Part of a small language model's weights: 116M tokens.
Each number is 128 + 24 x the weight over the matrix's rms, rounded and kept within 0 to 255. Layers, rows and columns count from 0. Numbers have three digits each.

# gate: layer 6 MLP gate, 256x96, rms 0.172, rows 142-163, columns 0-95
# up: layer 6 MLP up, 256x96, rms 0.168, rows 142-162, columns 0-95
# down: layer 6 MLP down (transposed), 256x96, rms 0.0939, rows 142-162, columns 0-95
gate142:099093164105149101130180107147138141148157133128127110116164106177122107129127126081137138179151097121112133105123087145142106099119118085134156110132131091144130132136137103151112132127156136127140121141153113123132090135078118141089130122160112131149117087155178146141143126092114124115
up142:183145144113101110140111086143112173177114144111112172084114088128130165143121119080129122153122150159128127113177109119115150161100113122166118121118121133118117102142144118150127122093165166154126088097079188134132124119144108114130147132176183147126140145140151132104134169143104132124
down142:146151144143124141084111101099134108120133126155133105136107134081156156135172101092119120117144142128157128156144149122153134150166108124127101147140085147105177159127140130141112173126162158159095119155096136126129131108118079168102097136139114093125137142119096127115080135160108090127
gate143:134125124132126167114154151130156089120124107105110116105120136112175147132125147118106126132122088105164156124136127135159108116117154105090069107143137114120070147126134132146135168071130096154112127123163099106118134125163136112192186107094111118129109121124122059118131169103121132140
up143:136124102127177139093089097142123113125085107123117134097111141132119124179111116142144128108124077126122153124161114153150099202092097092097142103106114142186124156128133089065123167136122098148084113115094191134098141109170157148130146111158106122126087097104125114140082118144117137166
down143:139104076065089181155081123156126171106139109120129072123141102134099118176095149097141110153132142140140125166122074138109138174078123117168133135151143125140112153129165146124138136162163137137121069120096139174112116164162127166120123121143152148145121102166155126135096145098190159155
gate144:136126178141101129080090149121126129150140151130110108141102177097106124088119121107130124136155148136117174121170145116121157171088162082132121123082117131126108138138140131112095148106120097123136155098109201070116114073113137109135073131151131173111137148136153114112163078136135144149
up144:150138115173083133134150099146132112138123183101178111102145100104183141147117097137082111151131123142130086121160102117094152149156085076143161183157119111136165151131145092106127117145181102139087112140119126131126133093121095145138107100129156145122124183120184144135155167132132118171
down144:102133128171150163114106107152102126068129139131087134111119151092134110160123100111114103089176162131129147117141109117121133118082142076106146100120125148118139121159135124076101115118165116120140128104098123121083119095114201142130124109141154118155174146129106128105143120170077116143
gate145:152139125124152139153138109125137113093133156125149111148131131189119116112177093128115152096094082142164148113094156113127107115148105151139122103122123145144117138136128171164120144131129114125173113103138118134128158126136156087152131085142083147117142136114130134129124104082073141081
up145:095115129154154132142140124121069100119128156091149101142108120088120120109094168146146166144144159137114133138159141131148124117133110093095134133100173147095077122096132147121164122143163159158077118147137132161136122144154135157094119172088137119132135152130115127157106132135133128140
down145:139083119123098090123157104130157113201099127141151148083126171114116121137125086146130114131127133131138106127120148119093080097159111162164167164118139143168139116108134117112147142100101121101125123134138149106117113103094141128138106136134115131141094085122141148126175108158143110136
gate146:143130118108103126149148130110135107128159161147154125110153147108123146134116122115151126157076177133132163112106143168119138090161141184112155102141108156145104111101082082155140132142179149103078104167155132136135181114129100111172110088097099136096114131144121167131193098111156138124
up146:108125118108099147113153068153123155141146170129110123135136141104110132124116156142115173112130089106147135079140126119142144130142116145105115105128136137121138135121133112113170091135184162089104142114090128112156135125102154071131172120132129123108107102135098184158147141149113117161
down146:121170140146124080127156142118146122065122124120144137136149117128141150098133149077104131140138153102159121140103136125157139158104169098128106153162150166127116129159140143125127155125129155147191116116099129143127127141125113135120164130139094109172143139120121118133121103105146101113
gate147:132103121118132119107092149115123100123130103132105131136127099111093179121134127059154117118146106134103154131117153162154130115140128134140133142135115170148095121159089121118112129108166140114135105140130164101149126140124129199105157127075173139135120124129156117144139134166154099136
up147:138116118166122108140098107111158105161143125137099139132128101109129101083131117108146117156131134179110178102112144100133147137170117145159159124125156143131131162111130099102144155136160122131127106087122162123082130151117126154124106128080144111131084118150106140129095131118140101172
down147:075152096124111147125121120082131164070123130133113123159106132117150089119115172109108111105136110106133117113148136100135131097050118120117138115150137128127113108122137121151136131140114145139124155156136096108104111129145086161157134121122149075142131152110159106119144120135114112085
gate148:166130099118180146140129144159129116145091096157164122121152071108167166141117149161138158128123101132115114125120142075135108100150179140180179146139153141128152134078141113134146172135121133130123103137122115106127120168127155121110144144104116102097128146123146148125149115108107142097
up148:137133126127098132159164182132145091111121147167117126195095098085120161137130109135156165138121146135119105077141090151066145159163170122127148091116087132135118108121133130132133140144153133152146116069162120118125146123145078118135118148136119110118123097168091104135107130156138111122
down148:122125114131154137102130092078123133129114126099075142104142130125143116071170089151115137126137168127132094107118089162154114121117126115113150168122132133108089148159140123095121114132149126139095128086126097162156087139105126106143140170160166104145137156141080107113107118101152076168
gate149:138133100150147121129131152106116109110140140167100110164130149153146172118080145108111112157088089096123101138172071101121138081078092130170165104113123121123145123121122154070139090143145128141110153093145130119127098107118150116104150126148151115124135170162127127149160138177117137085
up149:134141160116167125104126132090162098093118129065194139156133129088107145135121127095149149122136139127128111114150148126147166091105126157118158158124136087114123123084123125149100128145148145087141145108154144156153145122155100125158142105169171133142182128132117154143100066137131133134
down149:122145116121112161165078109145127096158088156142130103108184123116109151158128158125104147145112117131139119093140137108098134178059118126142145174114113152143147148102111112077165121176121135109133124098181093141138151147145149090080141120129168092149117104135122114119122133149145122137
gate150:099117142107111184165136132117149105110136115108113145131154163126140188188127154127112167131094114121142131113124140119105173129153073110140179139132135105147147144108154127137104137122149115142129134111142141129128095137101129109177153133138124150103113096189178145109129120074126078135
up150:096112130122123122095111104075097142122085085102111132160160121109086113153147126140114107094096102076147113127132112150160134073110123128105122130119112103184115140092140123145148122132142142093150168139131112119099111125085137104124162128144122143106170131131141115144107119116139094075
down150:086133081132134154130150079119167141139104087117141137125134141165097084184101080148142126128121132110117142119136170121115160114124125153171142136152130102114137124103151153153117124125166108095171168100140131112144121124133124078117127106137128124117079135156141144116111149101157118105
gate151:115108130127149113171125106089129111137141129122114066134171139137097129133103079153156109122166091100159138115137120086125107137151097151086080110172098107139149117137123184135149090148104149115141112087127110154169104127137139126124110120110149149133127144167167109122146125157116088177
up151:154145103119102169117118140156114130134100133124127134174138126132100125148149186091134124157140116106109133089141108117163114127152132120101112149133123132129151172161137106100122136113155150105146148107113168136090120114165133144108131120067105113127070135157115154115102115112131142135
down151:129138125132115120139119159145099108089106097171134155149116104114134138131151121155136122142107082136132129117146166187129131154111150101097105135114178106096127122150108134126130114114162127113157098139082081086098128158095137141132132153148130150115146133114130137112105097140148141117
gate152:113117128076162118117153120165119120129141131118140139106137119081107107124172140108108143132084118140134181146147094107142141086113098118132114120131125150148121144136075109114136104144131161112161074121155156138093117131128141125115147097087115110127112095108116127140146164177103116138
up152:128144109120136106119126149115141129133136158112111167113099115178207114132144107101125112125105109153142117156142085135148132127124092123101086144135093127097107153135104136099073097146125128142106160143159139172123120126112171145143118174093109125197108125121143137153131163107081096157
down152:113148100139117124138118096130117119151153110136120134095131166096112112131114119114132116125082114184101152124147119090103117092125111109127151123138126095156132172139147140116120150122103102126156126151184121100148080081155213105116156092128193167132105101113122138104104124130152145139
gate153:118151172129169159111164169116129116128103168146113174133136084137112152108145127095117180164110119099124113109142123103154118096137100117173101141146113115184128126137165147108121153097154172174120090149148155120082119120124104152089123106128136170118129124124143092100105118123145103109
up153:135134136157135169107138115157149090129141101092178131165120112136125106119099086122113105134122138140105106133136138113181141123167111117109119185150134129187129097115129100119136134075104131124143110119090076147159120136132101118110138114100120120140130161065109114132126125115100137120
down153:158108137095104091087133109108135139133163119136156102151122135138145113141078145123164126122125151141147144147121105168143098129172120154140143131138138130062152163109120128158159145180111165127126122116147140145132155118119108135119131126118104137183094121130141147170110137092133137089
gate154:133127121100150137127161127140113141102095146132129154120117142099091133106137128098173130143096145101180130124075149137118145140123121097133108089155134122155128151134126157107088143152132128123122137144119137116124133162082149120147150129145123121143110107141118117108115111126156084134
up154:128148115115095113110138067111132127078133120088091127116125103122125146114104104138140114109154104138130158154140129136143120133120128104086117158141122112141192115113121121128135152124148081137125104105134127138093127105077139124102149161092114135146126105146153086149140120126110109124
down154:142136139129109132186110117089158146158131112134090115085120113088113118134122151111128161147166113135147129107109134107110120078134156186140141116140099106114065146125144135112136153112136107141120149159110116138125135127112084115171132145154157115150151124112102108141161192135136104140
gate155:140136118162129146120125113119120167125125117103149144151096126124153159111146124155136125136123147128107112115095100170085147133123149176178140113111153116135167144090101164116069147122159126163158156134110143092135134120143117146144118133115097121143124120121137149109139112160138122133
up155:118160125130074102155091157151101139149133150123105141115118132163132092118128139101155115116183098134101105117120126116141130127125139123101097115131126140149110099126131137085158128098137100169128152112128107092130125089114110133130155166139136140141114125135163121123156155185144160140
down155:109137167134129124132110156131128121083141149146085146151143113103095145180113126096138136090129154183095155101157138125148174105150169121093182126141149111164164101133093146105124140136103155123146126140141139173111135156102169080109142128140129162129136099133104125129114121129128123134
gate156:098126097138086133134128147154155120128156096110126115165187146177132136135133153112084104148113113184124193120122132138153109128120122130150098144124120154133111146163056097129172110125192141065075112165139139154144136117141160129121137141076141103121104119116141173156151126115123051140
up156:067124123131133124119185124102121119083131101090136143115136123126113127119143150128118127118112112124167105124113100164125082124084105159097135142134130100098109131149100151128180093147103145102119110132119111130145187114119150124125157160105128123122101084128119132176134154158098151147
down156:099178144131145079114136115116109142102148154176136162136146164093132147148126128127127128145102163096154175172133136135123134141137102150101136133117146128134119160081157129114150158107144099126164130159132169134134150141147136159098171117154096096188165132125118098138105119143136159127
gate157:131119088105141115152151138107133130096137105160133108163171140108146103114138081127140116166177124118173135142162183116131135126129134124144150123112148094152139125106094125132124145139104114086132135146190170098155136166106078131113133112111113149174147121148148113106164147163124096108
up157:125164168130103143132140132101158125087145093136135149121134152138105083083132074092130130166112112133146163132121163158150116110121159081131129109107075070120132136172110094155135117129142085124130153105107149119127124141104095104144144126113110135156114105174153123111138120158104145127
down157:085110142135111110168094147114125097143110136129113136112095108134126146149123119082119158118140093114137149063101121105131122117083123152116159099154117132149156116131086130174155104099105099095126130084157132101126135121119157079157111161130134147129107086118141095157118108138090134125
gate158:104138167134128075159089107130137139110091141083135153128087140155141127117098084132098101141114143101109148122180113135148124114096151158131149138103136119145109122114113135100128120130138139100137146147159177062143157107086154129092181155126141150113143155111153116111139155134127129150
up158:054085164126155112114099159102125111131102117166146127124104128142096103116097157159160074131164104106116137126116121151123117111086107167109176115122140097130126146121101116117126103174105151129115130109121096113121137143105130149116146136095135138129115163106113109169106134088125147121
down158:109122098144144105142126106138120109115141139121137111139154097107110047137094132127161107121120105131139134101136155102133104141085106121126159146158085104085117070168142150126105120138166154135139123121128099154108156156108115080102116156120140133122121126121136097170106144125187155095
gate159:168115144173117154119121106123144115127154069148139107082147099128118125140143139118178165156122120119111121127112138158103168130119087118128110089115127131134149159130148122128103197086130126082113131114110115118140098157084112077106108106135158131151129138151103144120121114148108122142
up159:151133081127156145138162072117097087119148111118179138169061119147138133121131163127131125131153161118122099129107098135124112150120153127110105137092157080128158139126098127129101092140125117105098116136116121135128133136104097166129146125137138112105161095146090129128114130131159138136
down159:119122157095103107171083149133130073134119132115119102107135123127098115151169115168111111114120153153135126134135138102116136137122123137128151156109143071120122102121152138108091113148092121163085156163123161116157095144113110121129090134122094096123166154098110118093142111104160088169
gate160:152149159142084192116141134093183140108116078168122100146161137106124108160151151121105119127107183121128152134072120069144146154127169136092142148093172151170132160103139159072138129125100104047113101119130138147149139129121118114069149085114140128097129146146140128126135131130113121124
up160:161110117150131154097151107132130125115145147156148146127155101100120159182119182135150104145110094127109128099128173157104167114132120149124142157171125156167161104114114052092070137151143126119105103173144153128093111157178104155134159082146106113168116104120116103093151159102126131141
down160:112087124139099115134151105126101149115113149155156166118117098105056132137087162135164078117111122110077171101147167095108124128154156136113097120137134122108114085121153052111095151060121161144133116153083135120116109113157156113117092097165056109094145137079135108116083133166102098148
gate161:149133134145148141123183141116108117178137139111114080156084113104112147124136122136141151131107109188173151119124143172117094105122132147158141149099139144141110101178134160128125155144113161124134107136085110142104109144099150086129121095161171147143129083146114158098120115107094140094
up161:121122146101124135118129116100132120100144140101126113124134117139135087143108158112084132097102136176126137116176135180097140159129142106162089152102127124194103136144151137124138088168106108163090172135137120125149081171134139131167152093148154145119148142136126162161132134116113162111
down161:125127112154154136136138137135120096129107182174101135163104159076080155118160125153127173121118136176128126136154202104101164179097127131122092115105123132126131090139122176129122094102134133174170106144144157156159116140139174122168121154139128116119078126126103107146148121119132156153
gate162:104139091169128149173120117135142116136103076160117127139132122111164127129103145138111136134068131124101106141147124105149085100141151143142128129143126114099186103098131124127147087099125094112180100169151122131166108164116111117143124135126115126139168141151122140135124126087133094098
up162:153127108176142151135112128137122127130140137135131108131119176133173162120085105128111136104148120175122073092120138092125116132156164147095147180110114127102146127118127132135164121124139118142091143116121171163160104124110157157119152133139141099087166144129114146149156142162137103112
down162:126111153124160140116175134113132149135124142116103173101115080106115126115140116141150114139135126122084138148112166161138119149111056100114121083128144128158097141103115130122120124134148151144151107115139130187135135130132093137152167140100138157152086151106122121143072107125110146150
gate163:105143136128118131139081124112147125138136122120128097123115112098139140130097139139118095074156126142094138159126137163128166159110113103149164116118098108096088113150118164165086107145130135130132101131120120125116125122159125116112124160142112145096093071121143111152127127123137156110